Weights of a small transformer language model: 13 layers.
Each number is 128 + 24 x the weight over its row's rms, rounded and kept within 0 to 255. Layers, rows and columns count from 0. Numbers have three digits each. The size before them is the row's rms in percent of the matrix's.

# down: layer 7 MLP down (transposed), 448x160, rms 0.158, rows 396-447, columns 0-79
# gate: layer 7 MLP gate, 448x160, rms 0.161, rows 397-447, columns 0-79
# up: layer 7 MLP up, 448x160, rms 0.168, rows 397-447, columns 0-79
down396 102:128177147125117083151110147096137121133058139125106107160147151163115114110147131103102133119129151090144144165110181094128108123120160102167099129172115170138108156154163135141112111138139122156118160151131121117102165140127112098106096130
gate397 105:160133157142136166140123158165153127161114080116109107128155130099087132117140133130127080114141109106175125175171129145131125144143170137112126124119147146139182155130088160106119080104140093155084169133116142096134112108134166175163119107
up397 101:137114144128130157134134104151119113126143103126130073111141140195117114138123106175122195119125115121165146096149136124115087115131160092126071157126132098095158128120092167137135133148130131152123136171131082089132110123152123163135125147
down397 100:123133144113123171127148105159138184153149078102155100119149150126115157117112109144119159109095151096120137120144107152146122125142138136099121125126113146092124120145143108134132139114141147149112090152159083075113124137111135169133166094
gate398 099:122172135105118086164127133145097122116124098101192118131160102136162139125093137102175142066106123083116092104146121138131123111165122094126154104130108130134159132112076125161136095083115147135170146186116123139137133155129107114161098133
up398 093:131103148135108141106121111159138091116125103126128135127140105114104157131186123156147120142117134154110102104163095108070090117126154143139155133170107144091137132120094116156130080048100092142145123179084153103142108140123138160124117123
down398 093:101161139139142105129117095111114122152145097142147157122097118107115154136173148083122105158113118115088151120098109159144076101142132147128187122120132114114135146130103152176082137081146143115101142113117083132174124109114130126132140146
gate399 101:111092124122148110111106129086090134103126156134138080115119115134114111112119108116154122160107162105149136122166137138115099077133102120141123123119125115088114160084123173130152113162134126148160148102111137118125132116150162165084149168
up399 104:117113121167118147111142112104106189135113121188134130137141141082158150112126141159126152127118091125120122155113161109137098158165161130147148111141127118104172110129106103107131137171141145110157117121107098126139129151117177159118100141
down399 102:161122118136105152131077095092121196109150135132079121109114132143137147105132168109130091137119162164158161137123126173121101124153117139138167120097145123116114128128137143167102108129104109164107123141137129118117139115132167121105138161
gate400 103:121119105121147134142145107146143138128188119123126170114137132115136146126141133131171094082147118126120107160174118154148167136138118126069177133089107106135093156159137082139080123113124144115122101114113078148142154090106130115139130095
up400 103:125134105120087118119115143087168089160076143131132119113144110139103127119148133137133089167141117122137092150140164172123146087106142114134155095195109137085130132134108145107124100096166112086154134151146121130141111073155163120108105131
down400 102:141135172138076117168118188101145108097084133154118131138099132179099109111146133136124096168092116193110134142110131111129120116119133175130122139132132147137160113141132142133150153135141150118156176129137135125123122155164174130129117141
gate401 102:162084094090119118106170137107123103132110133132150123161164152110159152115131127147109138140128161126138145137121135132119161070153160091131106157109088185119141120112109132137135139109134127141109138151085187130146117140106105163127144106
up401 099:121106141131124147128157120130122150093114106153094127124170101093111097087134102107159156139147108121156107095128111081157109109124135168131096132127085126154135125102101144116178126133121149149112147168120149164146122135159116111120154154
down401 095:125090145086148115129138134128138124164117121115144133133167187132106086103124101100133169152117128159127138134121122118110176146148160124172091157130109136168091104116152138101170127160127117096108147151159142157157111124157157089127110160
gate402 098:122139159146118079114142137137103169127117130133117094145141162176165132144147163104139168109106090174122182136113114120114164089108097096123128111126106144121135147135092147130116151134121129114108131169104128124144146158119126167115138115
up402 101:126127163141132138099091131155133174150140126123096135136161145166193114141161150088142136108117125171120170095151116137095171112094114126151100128136121145138107146118082151103132120113149100134091088174121174122153146115120145147081135139
down402 094:121172108083113163144059124139124136144113114152191135137161088144099119144132151077125142116131118122106089099125142127098100128158105131140107108128159153120130131139108100121138157127112147146111152066174110139135097099101161140099085140
gate403 103:118168144104071113095135151098095168189172083148162147140148158153118120186133131150148096137146105120156111105158130144108166169127097135134108129104156150124125170137145146161174133125158155136149145095139147110123121122120127136138141126
up403 102:162139129148130133145141155138145111169114127114148148109132140152138080140160113126155139131122095113128118148176141140111089147118134103145141133118128106088140113131132167130123121142151163092126143148131123187175169158130121148133098156
down403 104:116131060092114137138110099127120158089120123105181146180195132131121103119092105122110078116102126136070121095134127136096099149140098097162128097125121129107108146107114128105147097163127126136138145126095096122155114122116158152140162094
gate404 109:142151160163091042138093136091098133130153134095152160149147113118128108106173119136116156138146146143139149124138139123106132115113161151116137081127088123104159125169135109103101117123135161132123100118107123115118142122087114153134126152
up404 111:118099114157141139146154116168147120091120092147145124080118112094150121130146114140092155151092127092176107141077158153128129091124110098130099131153166117183111086066152121097141170143106099115151120124143096147128138109110112124157127135
down404 110:126098074154138143090162089173116091092119132168108111109132149126164112132136141147146089154129121079118126107167124125100135108130100093165134126108111102152149086098111144119109102150105130114113165153136116125162139163146110108120126186
gate405 093:124128100131161116123157106125128083131104166107098178138124152127139116136139099142117136121128127119138121108122118122133142109115076097063120133148133071183118130139142139135123131174099104116082131142102136138123085135117123131130120112
up405 094:108163109122115121120158106100094142097101120160111092125177131122143111137130146075134158123176114169170108103132166122099112133177102113149122091167146138176111134126131144121087127160130115098101101142111135152125095112128132109129131119
down405 092:123067122121144108149129146127132153109109100139157145135088126133146097089111148069124112103140121140100113199147114110123105155113154148151108130098105138142102129094137154175141179128174143120109152155151143157127109140136143141141120139
gate406 107:166129108130085113131158152139144161164135140108124128168133102129101128107134146136134138141104119145160094150137106132116132109158101116080145119134169119162125130161128146141119122105123161149114131113105156108159154100091114147160102170
up406 113:093143122127127107119072160121141107165127156119122172143143135123113129171081155111089099134135103155153110106168165165132132094098103131157143092107139122134108105075094139094107127146133133115135113144133111110113104171139176092140139150
down406 110:095180121126124145130129158158152130145142135177156140158130106128137108163163153109117148115096167112108138158124160156141116121104129143116134160135147074129165099141166144127168150155131160106112109154141099127113087127112157160122112129
gate407 095:079154103145129103118133153134123094144146123135096115118048141142156125122082095109095153105112132139114129121150088143174139130102107118115094149127146135108155092110095132109147090142133118145169151157105119109183118156068131135124144070
up407 094:132134114108154120186117149157155171106108157102144142112128157109113107117181141121127081097134134106135114126118083066103102112145148146133133047149120139119105110132153091130099145130159143139131094136090122129125091131125106126138148095
down407 091:090089135179130106149119142148110108104147126110149124119106120122127144106099112121121121162130108130137108117175112137129154181103138149149134101168144119168136117116132106100131110119174129098137088135126154149111117157110131172127187113
gate408 095:125124124132160096091141146114116148111101128090117125100147134114139161098148109206088124110110112112112128118125124155106144143112161152134162129078098108108148173124151148123169121149140115100125126122143158095143106144164155116138122103
up408 088:149127120159156174104117122139098130078101132147120135086129143108089118144144129176138131129101113155120090156110106136093139141091142131121188142143119101091081137151130107113141128147134094156109100112143137100154175177155137125160123116
down408 095:139152120110156104120136145147128142121162136125125104137128124122169142107148171177117141084172123114153145166131121130098136135138134145154151134118161160091095145157126140124161137127136148127118146103132070109135103138145170139177129130
gate409 103:125147115114109117127141154110077128099122054159157120135124132109135113114126122124164134128139150136121147137095106109138137118128127133151128162108109154102128164173119136052169150142096110112120123123116085108147117082114119143118140143
up409 099:098124113138148120083132130141063126107127086112113097192173129155106105123162140162135128167115116118134115167100164094071143114127142098125098097117131162110114125095110111127164112144172075113132154136164124122120119145146181145126165098
down409 100:124106120132118121141181088130170129122138127106169112161141109122127117132148127156133163111142114142146130149152159114128111136102106104187160101138121149109107135145162119126163118115199140137096165131133161122136126158107209118120128109
gate410 100:119130132117105127120158091140144105139153142101134153108161130124135150111154099144119116125152100156098162167118117119126151096101102125149155141129113085166120164109124124122110142126099118155134126157098087115142161105074152116128123122
up410 094:137133085153155157157158109123136124115143157129117119103095138159099076075153098114143092154111114112074121136121178158119143202127141121117137106111098088122147135120169111114151121115107110145132103153148153131145109115091107161118140150
down410 099:117136084130124142132123081090099162173100150162142107100114079159136135130125132107111122134130113109154156134136088135096119129119150131135163113118135097101080120149119104098130104093136119148142143161145079179136163089101125119130092145
gate411 103:110118100163125108155118086142106133164116117093135132152120119110112127131123166106175120150109180105107116163102127114159129159095084134125160137132112126145151098159122126148135110119074106147102123151065119098135104173148161155123134123
up411 099:147123158130133131112149106100101122103159091172109147122102126109141102121083163157114158127127116118102171141093134169144115126097132113152201118151126165142114131183127156117165113129119093107149123133094152107167142112133133096127117125
down411 099:117108122135068111131164111107175142107150107174100108149157116139120132122128143102094151128103115136121193142112128128118073147134163171127147124114176134091079144163146148114117100112123093106113132122137090085142134127165119123129135155
gate412 101:113152139118069121148141124162159096083157118129182107127135140126142097086189127089122125150116169099140130136098158157092106125101156109114109120110132182095138150100111101155098111101115114117114120113154101120096089110151165121133107205
up412 103:149130149147136096141114122146078108137127121135154093118147105154128134160165089143134124137126160160085151124161082087161142127114104133119091114107157138127140136121153130166141091106106113149098109123103149123142067164108140106135144158
down412 101:126162175108144152102137091116160120119164107085168155102146105153157124134137135143127145096131136140116146104094129151146154125134151168128095182140125111134177116136135164152105154114104147133153147116130142141135140123129142172216134120
gate413 098:129112161102157077125108105115172124123114157161138107089140120088114123128119127132149135079126108125133125158117142120115092109106099103152094155142103141125129129151126110142143130125134133142141153105168134116094103094123150125117182165
up413 099:120143099135094095152146136125102100175099108181098139116146111145135125092090131135107112152119147159110154152112153148140128119160114111110148107093108096112126150106146146164129113169144139161101072126117105147097099099118183149134138139
down413 099:064100161094134148119165106126102133147151175125123170126121157138110139153082141095097111127179174115115092070125162127146139125150106147140147119114122069091101120148104133155115132130162135130124102103144139130141148135131140094128106102
gate414 103:130124137182149098149128093126068142131114130128113138141131119116145101109112155176153132108110124123138094165121105124115124130151146117140132136089140173129137160143099097129151119147067101151154112159132135131122112166134124113110174142
up414 097:100122111109110145132137127113181129116164119136093102115115158120170119099119120077112135135140131096137132072126178146066154121113155126143098137132104082105122147107125145142126166144138115130105134130135128130115131103160124157111145134
down414 098:102157127110131146084102167122126169062126098133105093115077148104141120063122103128121088123133130100126128095170146161129117118113081111107091129171132100153129089115137105133124121152130118114118129109091122176087133165113115116153131125
gate415 102:111140122112123139131111072133104123143110165133150140121121126114134161123104066147123129143125155110118160154140128066160090098119148125127092132139127143098143141145140142140134096116119141114158090191100113159079151204118152116131109165
up415 103:095161117154136133122111133076157120132115079075193091158145124142127125113114151167115126131162136136122123115118162153160124147104147079150116153149151158167118127103144111153072122144089127139095129119157118114149105156102086093124167147
down415 103:117126117109130115153132108103156088147163132116170148166105182140153129122146138154155088117109112127066125128143098143129103138130130103152090157140121096136160153155096141161139154158100101119142134156105132119190111152119109138149141172
gate416 099:114085161160096139118131122165157140154109112109138147140058144138143156108158147109182095117128154165127161095095112107114157125134161112127115131110116157092167088148136107112101110081133145110131165117110119126158101166118105146120143150
up416 100:132097110148094139133116103093146128171055143114147150107139126112122115174161183121130147131166145142119080086101090157153102081149120127108105108111113145071150133114112171130124149101098137107112120169130107121146133140131075133114098141
down416 103:091088121123149095098101116144103159136156097132105146124153108152099130158152147148162159122130162142153135138141117172123109128101143109092203123119125168125139130173119135125152137143128131109133153135104110162157099143144121108109149108
gate417 100:136122153136130103130158148091105110130113121122160149119119146148138083109143153166129107168070123116115118111101152187141127115166166116080134099167158107144086116135115142171108144181110183075134128128125099088143140114125143095112145115
up417 096:134138141102126119126183158137103099123115120161106129135108134111092090128161111099125126072076161145125099106160115136120150160158116122164149132138112147134130108152124143141133118148134110150123148150128144141108155135102147146150121141
down417 099:122113173141179156101097096142105132137137132113147082166161097116126089138158135129085149122136150120102122124156122144129075132157120121151099151086135119152215105130165153129173146101145132128161083118116170085124116130139133122118140150
gate418 108:102133073124167114104129141141108126109153143074095159189118043114111136133095137120108104166130114140124111145169128141086143133135156114100143125112176155128159107103084167102150109092101103081150103142112141133128126141126151110103101122
up418 110:162103104105098176151126160155181134133097141096091131132125137119147136127070135124120130149156151136081157105213133114110132150134129130145101149122165134114116116142127148123144099153099163140141164090174127093190137150184107148152104093
down418 110:145146136135142064113160165122126117164187132113139124120105167145137137140123093126106130117126119102179154093183120110127170158072182088102071115125124154145078134146158116116094124157115152125118108090148135138126140130156139152171104099
gate419 103:116112083121127180137152148150106123072128126168121157129103112124106125139154130107141134137110108149144104104112099101153177126097104111149141139117118150138154115159142134164146117082119114137079112102137107112147132116145123135135152128
up419 097:104122176124135142111124151170107118093120095149129155115110105098139123142103123178141115122139142166102114123113109105149097090134113138145098145140171094094134133154089128140127113092126161162127185102153151068114096132074128128131157130
down419 098:141061159127130138118106119121139126155166113092169069135095142112130118118125116106148121153124103135102095136159147123144126164120151130112077105115130166125108143154147134160120124102142140125154156115159095069112144160107153121104118145
gate420 101:145118138151074131133136135083131130105151110112125098139095147109097134136101167141143114178142179104119154125123133163157128125136155130092121163143105084152136138119119197145150112145160115111138168162137114134110120123105102105130123138
up420 106:140123100159098097141147128114130123132126131130125102105114116136111182158093091137099101166181159104089098161122107142151122144131145132119116165104150066151140158157115123128145090123172147110116151143141133156083135127161124114124126109
down420 100:143153140122129165073122108113167126117178124120157112150122124105101146142086114132152090162145126149097142112135146123124091144141124097088111108100151158112090120154097113178162092154142123118091164106167119164118150118124122112093147129
gate421 092:146109118158132119167094126136137091113123184131120081105132130104156141119152116142110086155156111131123126120133100132171127127131143095120097136140133130134134132100138153136109070175157116136135167139103160169145096140129080137089172121
up421 097:110147111142117142143080147117102125119113138089147118085124166124125142133123128099123089154122169117143160112111108102143159117081110119147158146116163127159145088122123175110100115099160124158116190119148075059135135144152126171174118105
down421 097:094130103122139142087113097133099148122154085123127122126125116110135145119119151146111125101116124131163158130097114111099150144124172177100123101139137128074122141143168127103109086134129134120110089126142086103151189100121100133167095159
gate422 094:155092130130146126123100140148121108104142185135136135138085140109129107104151133116091139099132128166123165123128077161136133145157126141133142135127101154153140149081114131138142133143157162150098123114148168113137129133099084091170155139
up422 091:138123169109136118087115096154133144095139136092127155094122102128178140125121144129117100127144146133102130127152101116165097136155088128112137162137088123114152141093159146160121165127152146097123135154126087118120144140119094095096150082
down422 096:114092135142100123158113131163124149079137131104109138103150138132129081087076134096146096142098121119110145168113094115102100081112129139053174145097097112111119121125106141125134164094126128097119095164131118129134117134132130137125100108
gate423 101:123119130131093140149146162129124098139132095107096118129107129148134080143152168140108098108164116164124098178158140162131146124137125134100132116115102149111110117125138130131157090138123142136111103115126129121153125094135133122091118136
up423 102:125148146112102117117113132143140134120098150096126125103149128145129151078111115135149148151120186134130124135115167112121131141158054106121132162081143121123135143133141156121117169111110144097101102150120143192143095103193138084123208159
down423 100:163166089130130129142173116121130091145132121118140131128084149156150082071112138147140130128108157123142110101122125104117127126118090114142152124167129100165119115182109129105139160109146097107110118127112185162143117136138115108157161155
gate424 102:147158160142128163166135107131124176126113138122147104108168116170130140133111121145132101098122130126120128136149108161110143175145127129113135083169096093120132156113108153119134129167137105095137108069108120105134158146100114185146134158
up424 107:105136117112142087109117098133115155118129143141138157123155112124162123140131179124125130137104140108130180155158130091098082196137187129166102134145108110125113140110163117131192135152093122138146131113100170111142119125171107167150111132
down424 105:134152085125154158139127108156141081116138171099144079139169118091108094099092189168145131122110100117110165125109108104148078161134112164146169142134122132096177127122152137113132120160126105143101176136129173135134140105123132155096126109
gate425 097:144113134089109098129122137129139132170094093141162135126128135156178103171130119134093085106120161105124134122088100152126135145137134130106127153183112122145117118105160126100129114112159126127114068151108179147138119099117131148129145150
up425 103:140090141100059133121095144148168125091122139159143139066145143114129126125121115149107168120129132095105141131106112113172152107119138128074151119149108106137158118134092163150114104129140107116107144123133170116136140145111140153119129118
down425 103:165118134094121117116145147131134124118134122144117149118102119159117153169127129142141130118131127102112117076135146120074137112145134123138124155167103180109111147107160110116122112127168143101134156115135087179114121081138140120126119160
gate426 105:135088104141131140127108120116151141147136125127093117083149147114151118150112150126148113108094084125156103135164122097095114092125123104140086154104131121105106110136116159095105141096150157146133137095115134110136157091117152116137104164
up426 105:128123087155094156133139130152102190123135180108131130128112107123114102139133112096119091139164123099161154146091097094120152126155133108130141081156108084130129148136148177125123090122137139129130151121122126185083129111149100175133153126
down426 101:087161101122168141098114090129134124127096128138136111115133052116138122162144122143086112142113135140131132173156109163143175122142118141106118148094155097082130131116152088102118135148118102114126114129151135112129113122133135133165165112
gate427 107:132180116113133114111117139119130108119164127158118136104122143163120167135152084123127129142130138138123096185096143142125133146139088134109142092088158137108129132151089116150124120116133161193167138109108105116116153100094089118146144163
up427 101:122101144153105146096126149131155127168122120151120137150166174153103138121184109131111122139115133130170134135145102146139095130134121095147137153133145118152104124162124091144101138161117122124133166154092145204111137119109097105127106130
down427 102:126096162123159109134114174173147097156133134122127121104161163141121083129106160119201106155104166128141165163120115151138133158148114124114086122117129133157094145089142140140113113154161158117121113145105113150131158110107154126123117145
gate428 095:100111110118086146154127120124117140120141141087146088094109168157110125143120176136157148122104115114121149152127090126132147155094123139109124189126118137128164188122123136113121130100158162128108133126106155129129139109141118140104142109
up428 098:110096134132150158115089075150147177124153136121136073153124140132155103164134110150094166144111108114065170140099107128081130115130116127149109160111145124097132129126145143085117129138153128175188111111108160145087142154126128143108142099
down428 098:110164106115148140131159109131157131110108095130146103150125116143131146075132174130090123133101128135092105167128118126129127110141109102095130145172148114095128108126136126138092064123122138145137137116135133172122147119116067156121162161
gate429 096:172107112116134123138094153147131115129153066117126137159104096112111157118151106119088151113077158092167184129141111151136163127142151173095121110136165138123126121122072154114110129109136140140132132080116142113115136138159153122153131110
up429 098:140137159108130104142120101115147123138129138117151131106130097098074146132104131143170155152138103141154096111096123159114126112169100137108128127092135152173120096124159149136123108136159140130084126139125125160136128070163085106098127153
down429 097:107114132136113152115108107171114161158121148100119154122182130155143127097102107168149133173152141135099159057154151112149110135136078141128146124107142144181177141116108123133142136102177150122160115126085151131140157120143097132122141114
gate430 101:124129102178122148126114121092099121118168064134132129137126157108159113130110112113068127102123150161119138105125107100097141110088146101117135128127090131130097110140168129133189129132144141126111138091132134121101135087106099124133139143
up430 106:150108161144148114167088151125107152087106113161140127112129149168134132150108123133097150107084106128125146173062128133135154132095130104143170106081074167126116162135130124128150154122092106122141157088077134108098114115094104143162136137
down430 102:174164129158128134117129136128138105096166131146148129130156119139158176159130103108124092103154148109113109118118185096116143096114097081138151058166126094147102132156101098136157129091134131152109129139104147099125118094122087129145120156
gate431 099:125119083096129113117122138063147144157147087114166149088095129119117087104125116132167136107121145111127109167126133152149120174124178099111141121142173158142139115100164133093109134136122113165127154153145140095160153077123102118154118137
up431 107:142115095128099152151129126129172122125090154118121159099147136161139131161132121132136136115122129152143118100105162114132110154119122112164117129136130118112099095139095129183147165165092107160152123075102146130117128157129151147166118114
down431 105:135115134142160180138178085131162092098159134116142184137165125136140141152105118062133144095120158139158153144126167126124109117103151126164131142145120124112090122152143126137099140096120117125145115135137137106143167117099091118128128117
gate432 103:158107152145120097113112114090152131120145123167092086149124142146137123125164113140091111096091138125127167086157105105140126106140094124113110106104118088120136182122148163101134126129123131162128135133151172126135125131098082115128133133
up432 096:155178150144111143164184158131113119137141160164159138190146134150151130154144156112114099110155126107123103118133112129124115128139107159145161150144138111172139101161131093105114117084164106122160116156130151160146120119107128120111112141
down432 101:108129117147122121139162114150081108136114167097141130117135088147141156107137139138135110111131099120156094150105129125136125135133152094149132175135124117150085120132135146140074143078109104130134097171101101094127132110143068190134095143
gate433 096:142166145122128122086185134136139128104139141084149139109120112147099096124094143166134138127094105132137133096137152102154133109084119138122149157084096197095190145153127089103112168109133104127108124150124116086151137092108169120146150159
up433 090:149109118145100140146097077110188159143149122112066125089131156156116138093069118127087135118124148145116170175121155131171157124197146108140117106090132103165142129143094134105145093109103145152092120156128153091163126148156122163128150143
down433 092:151138129093103160136123139147155189174136120147112104124132099110111116133112126121137153140087098116188118159125142097121112144161124127126178082170125149115102125144158101099112131109128130120107104120114141136109119134085134133089118123
gate434 104:162082133123125129155151140115156127143137168143139134180142134118096115139158148089138110064147137129132116143106111108165107117085167064125150134154145149139180156102143130113073147100101096134135110148165133098146126143161123137162142138
up434 104:103148157125160153157143097090089120091165106145098088100130184137136129152135150127125105129148136099106110099133163151121147135168130151125110124098096144126142107158112101152086109126142175138124140088067126143131108124117139113133146128
down434 099:133127127203160112136104117140088113071128135119137133081089108103114105141142132106133127144088135123124151115117111170137166130188079142135101101142111101175111135141134146067083069145104169111121125120079123131106112136137155173111166097
gate435 104:141129136170137111116143163124115091129151127166107117140115127119115094157119146149124143113116156113160097141098116138151145153113115085097132092153119112134146136167116110137110153151135142116118126146103144107137157133114113116102131153
up435 105:091118136140123088069150131074154130096110133147121127123166099145135100132118145141106122124127133126108076155093135136116133092144129125126153115115163125151111155131159155182154115124114145129159091146178105142129140094166175101115138103
down435 102:112108142145122096091141081122100133115110134119135093084115129122133122143108122139140132113124166126142139084119135100099147111105127140152088111090107127116153093094140127111167110140119154166150063117115092113140130111152162126109143129
gate436 092:137149096124112123141143125090141141123117122127134155155116144104143123127087142149144107149085095128126168101104100151131087130125124128114114160130102100135140158139088100122185122100136125139121135140111085123112117112113156161129118117
up436 092:110131136121190158102124110086095149129151124139110126148089144177126114137082172165116160114089135142089111136140176148156123127109122103097126090136110145136100118113093106154115086091112141106125162150118104109118138131157145140115118137
down436 091:126119114105157161127098156141101154114123099155133104130130118186123127116180165111154156136117147135153112097127110137101124158142164127124129108095131153119095099090176117143097170137104104068136150133125108156143145148152142121126116088
gate437 107:130152145153133113131104131146115136093165116151116128133126151189121091116111105106082125139115140125103122110134128139139124120103117113144141139133115120126140112117108148129154099126187150128123101114149136126114117067133124067172130099
up437 105:145112116114136111104134127074129074082143119142133119150131143160150140144171135149110123123133137137105158117083135079128125154141141137140143106112171091149107157089149176104167101120128126137140119131130136119164127181126129132100103131
down437 104:141161128117110106143129161110136138153124106175148130127119121140085122084164121143107143125123133149172114142103128102158131138080122087116188122170104117151116095140112153160148115138135137112149133132120119148144145088150092160143107126
gate438 108:140118117181115137124114122123145134109123106149138109118131118113128127123128105144132142131095142136140162174108118132148140133122113123111161110102177128120175126172138103119125180127143146137135130142100131081109149116141109166174164123
up438 104:129101149138162149138149105158117153148126113114112115127146115109107123136166130125126126122116097083137072193114101115163156117130100090137131157128135130096149110118140115137114186131130141154172128128163153100092158113152152145074129132
down438 102:128076103102121076134180132170145138113114171144127136136145133109085094113130158167138123099118143149094116137190129142123159143095142118154164128133144078137158132131125113084150119123115140105151135107149161124141106142097157131075123130
gate439 103:159096170149073114120128137146113135114129143073094080085137099142098135131095142130128106091125123140126164123133110080134123143133108110156181128115137158068139138106153147120074123136114128148148123123135141097160109120147138146111142117
up439 100:132126164166151114103121137155166133140121144168154132163101105130119131108123131146127149137163140167151096131128128141105150106130107175176117157136143186101190167098119128132137179108083116112148118150144128128102115147116144108140132167
down439 103:144124125152114128144109146162145104140105123167169152144127144122145116100115137127118113145168121142077133130130145120155151156116149151113072122114110169136107065123169123159104131160119147106139132125096103158123133142166134147151118144
gate440 104:118100072174115133154125128122093080173104118105165090116162127137123086154126102161099133129162116140145152117110105152131159126125097117117126116170115160131161157134144143130184103108135159124113118114135132113093151150123141157143072144
up440 102:160091097142100151155154125128140093105092137131136166133122123087144107119146125137102153103094101106135086123131135124135171118148111145137093140127125159102113107146165081192144120151128111114131126124120150148113148122118111146103130120
down440 105:129108139139152125134133119099100126149103119108136145133094099122132156162096112067145146145117160090096090149147121101167145082158135142205148159137107133140141146094144081132081131076110143123132150150124118100150110143131135166105140174
gate441 100:148149169145082156148146105186138123115117139116118110140136097107137122167151131121120116157117199146129139126111088114129173124152126090148177119157108133150165151147122116098144123087111085111108108144115131126151119124136104098144127133
up441 103:118105098121114118086121111142158168082110085130100077103148119128119135083146143080112141133149138144148110151143133124085139161122102136101151119095116138121112105112162171135153132158140168150155098109173109123120122125119105102133100119
down441 102:163107046115113116107097137108166147095106137150147125124138103119120135153141100174162165120103121144119130125105099121106117121149082139118169128072119118122140159166148167163136116158128125132135129125106127151167168120123155146163157150
gate442 100:108122105137168084134131115106134133094151098121150129115155113104144128137123163115137129118065167132178124147168125124183137114127114140118143145120141132094127114118100107078104113125116106130101137136097119123135168125125120118137123122
up442 105:135128117167120145152146115106131116116143081123142152120062151134129115112134122156193120119153104153077111191164170146175069142131169141110107126162123088082137103174147129136148129101152101116123140167164121165140135156099107114114137100
down442 095:153146111101127119099133124105137144144151109143105098134128184131156107152114152099111148091114128119158157161121127117168106113151158150109172120155176123135110125148168119154098111127178151111089173127168117164166159101136110111094097117
gate443 098:122127100127101119162121131116125131122138120113132135121113167126160154096101122121155094113111133164148142181125069096141151144137184134155132163154131116116134108125146104160147082116095115109134098128099127116137110171141130116169086125
up443 104:134139092172132131118138116110134152116096145096122074137133117080118133092121115159131133113134129119103090158090111139157128153164108103153121126070111132133145121118132127159153178159130114163121093136140110160140132126136084123114111121
down443 102:192157145142113148136156115067108121122116114144093105083136135124147140204099084145126112116127166109124075151096114091172128131144120110138098122101154098161158124126103130108116136156117153109164132139109136141150086145171120128112104105
gate444 093:098148132109129133111155097111144123112128129117142108151107140121156173148116154109175105116106125128138156114129104147118106167132121102148095131160092106116105110144167163123128135133082100127112118131103134122079127068136110160106158092
up444 093:138117117082141172137091166129125128115132126100090146136143115138099115113124103112152137143141122087120178111101126166116100163147134111145102143178136102091135126117118108122127151150125141142126111097201118129115138151157162130134126125
down444 094:071157178109140147129115147112109117132126145146131143184133094106138084177125111122143168130141086138115079153129175111165116107133142119131109148148111156144120112155093100136086141118148156143135110107124074112116099144159125143121143124
gate445 102:122121106141136119153116083146194102083117119117144124152113099147099115104100110128115135112111157138112155159130170088092132101102159089115135135151124127087149150131089172121122114124105144118129157143116174091143100137127128099137123113
up445 096:167143139122144114123123146148113085126148121145153120128110140121136159152085101095137117147126097159097119133141093139095144123140136126090101133118170156138116161126148134144153110121159161172158175140143132146061158093100146144139146136
down445 099:154140145159120121147147149132111125129117125115101124135113143118146167154155111147126138128115140111109106157090089105091125121133140127136087104154184134058085097137110152134115160111112080132159123144128117100126187143101127133138102140
gate446 104:121135117096120115101080184123127084121132117085118143099111140124125119105135111125173114137121137101167106137135149072119120153162142188152085150109137097169155105132103137159128159089124119130147135130132151102090125145145132092102130097
up446 106:159174136178136112134165101138151084123144103131136158148117132109124151101128132139140102112113093120116137131108127155139127156143129112129099087135118129146098157115178163175092117142118107135135129105150153130099141098126097108091136124
down446 104:130179144161105136141093114095172092157149099149116139147127117144105137141139105114106108150132073108101153144100151106125156171166137130148111121156164129118114117092100139128133110103085118131099094104115091106119121163124115111111152122
gate447 083:155107163150126133116095133119153085130139119120143146117124099150131104069151097153138118119128141145151141088117092123136163119105120130183154144127131080139131082119073131146097161114147135104127092113147156144133135131140124124152134121
up447 094:146095108118127139184136113091137103136119129140104153122103103109148126152115143098141096117087134123170157160111081145115145152123110128163142075140128119139101114114129123140142138122118144117064114160130139141176145110107112068076109111
down447 097:126139112114127126112158137161125138127146165096145143118129132106110090136107134152116133158162119124082079109104155142121086117119109136101095151119119079119144164118137106132135128174144139125118137125102110120160111138130164101139147133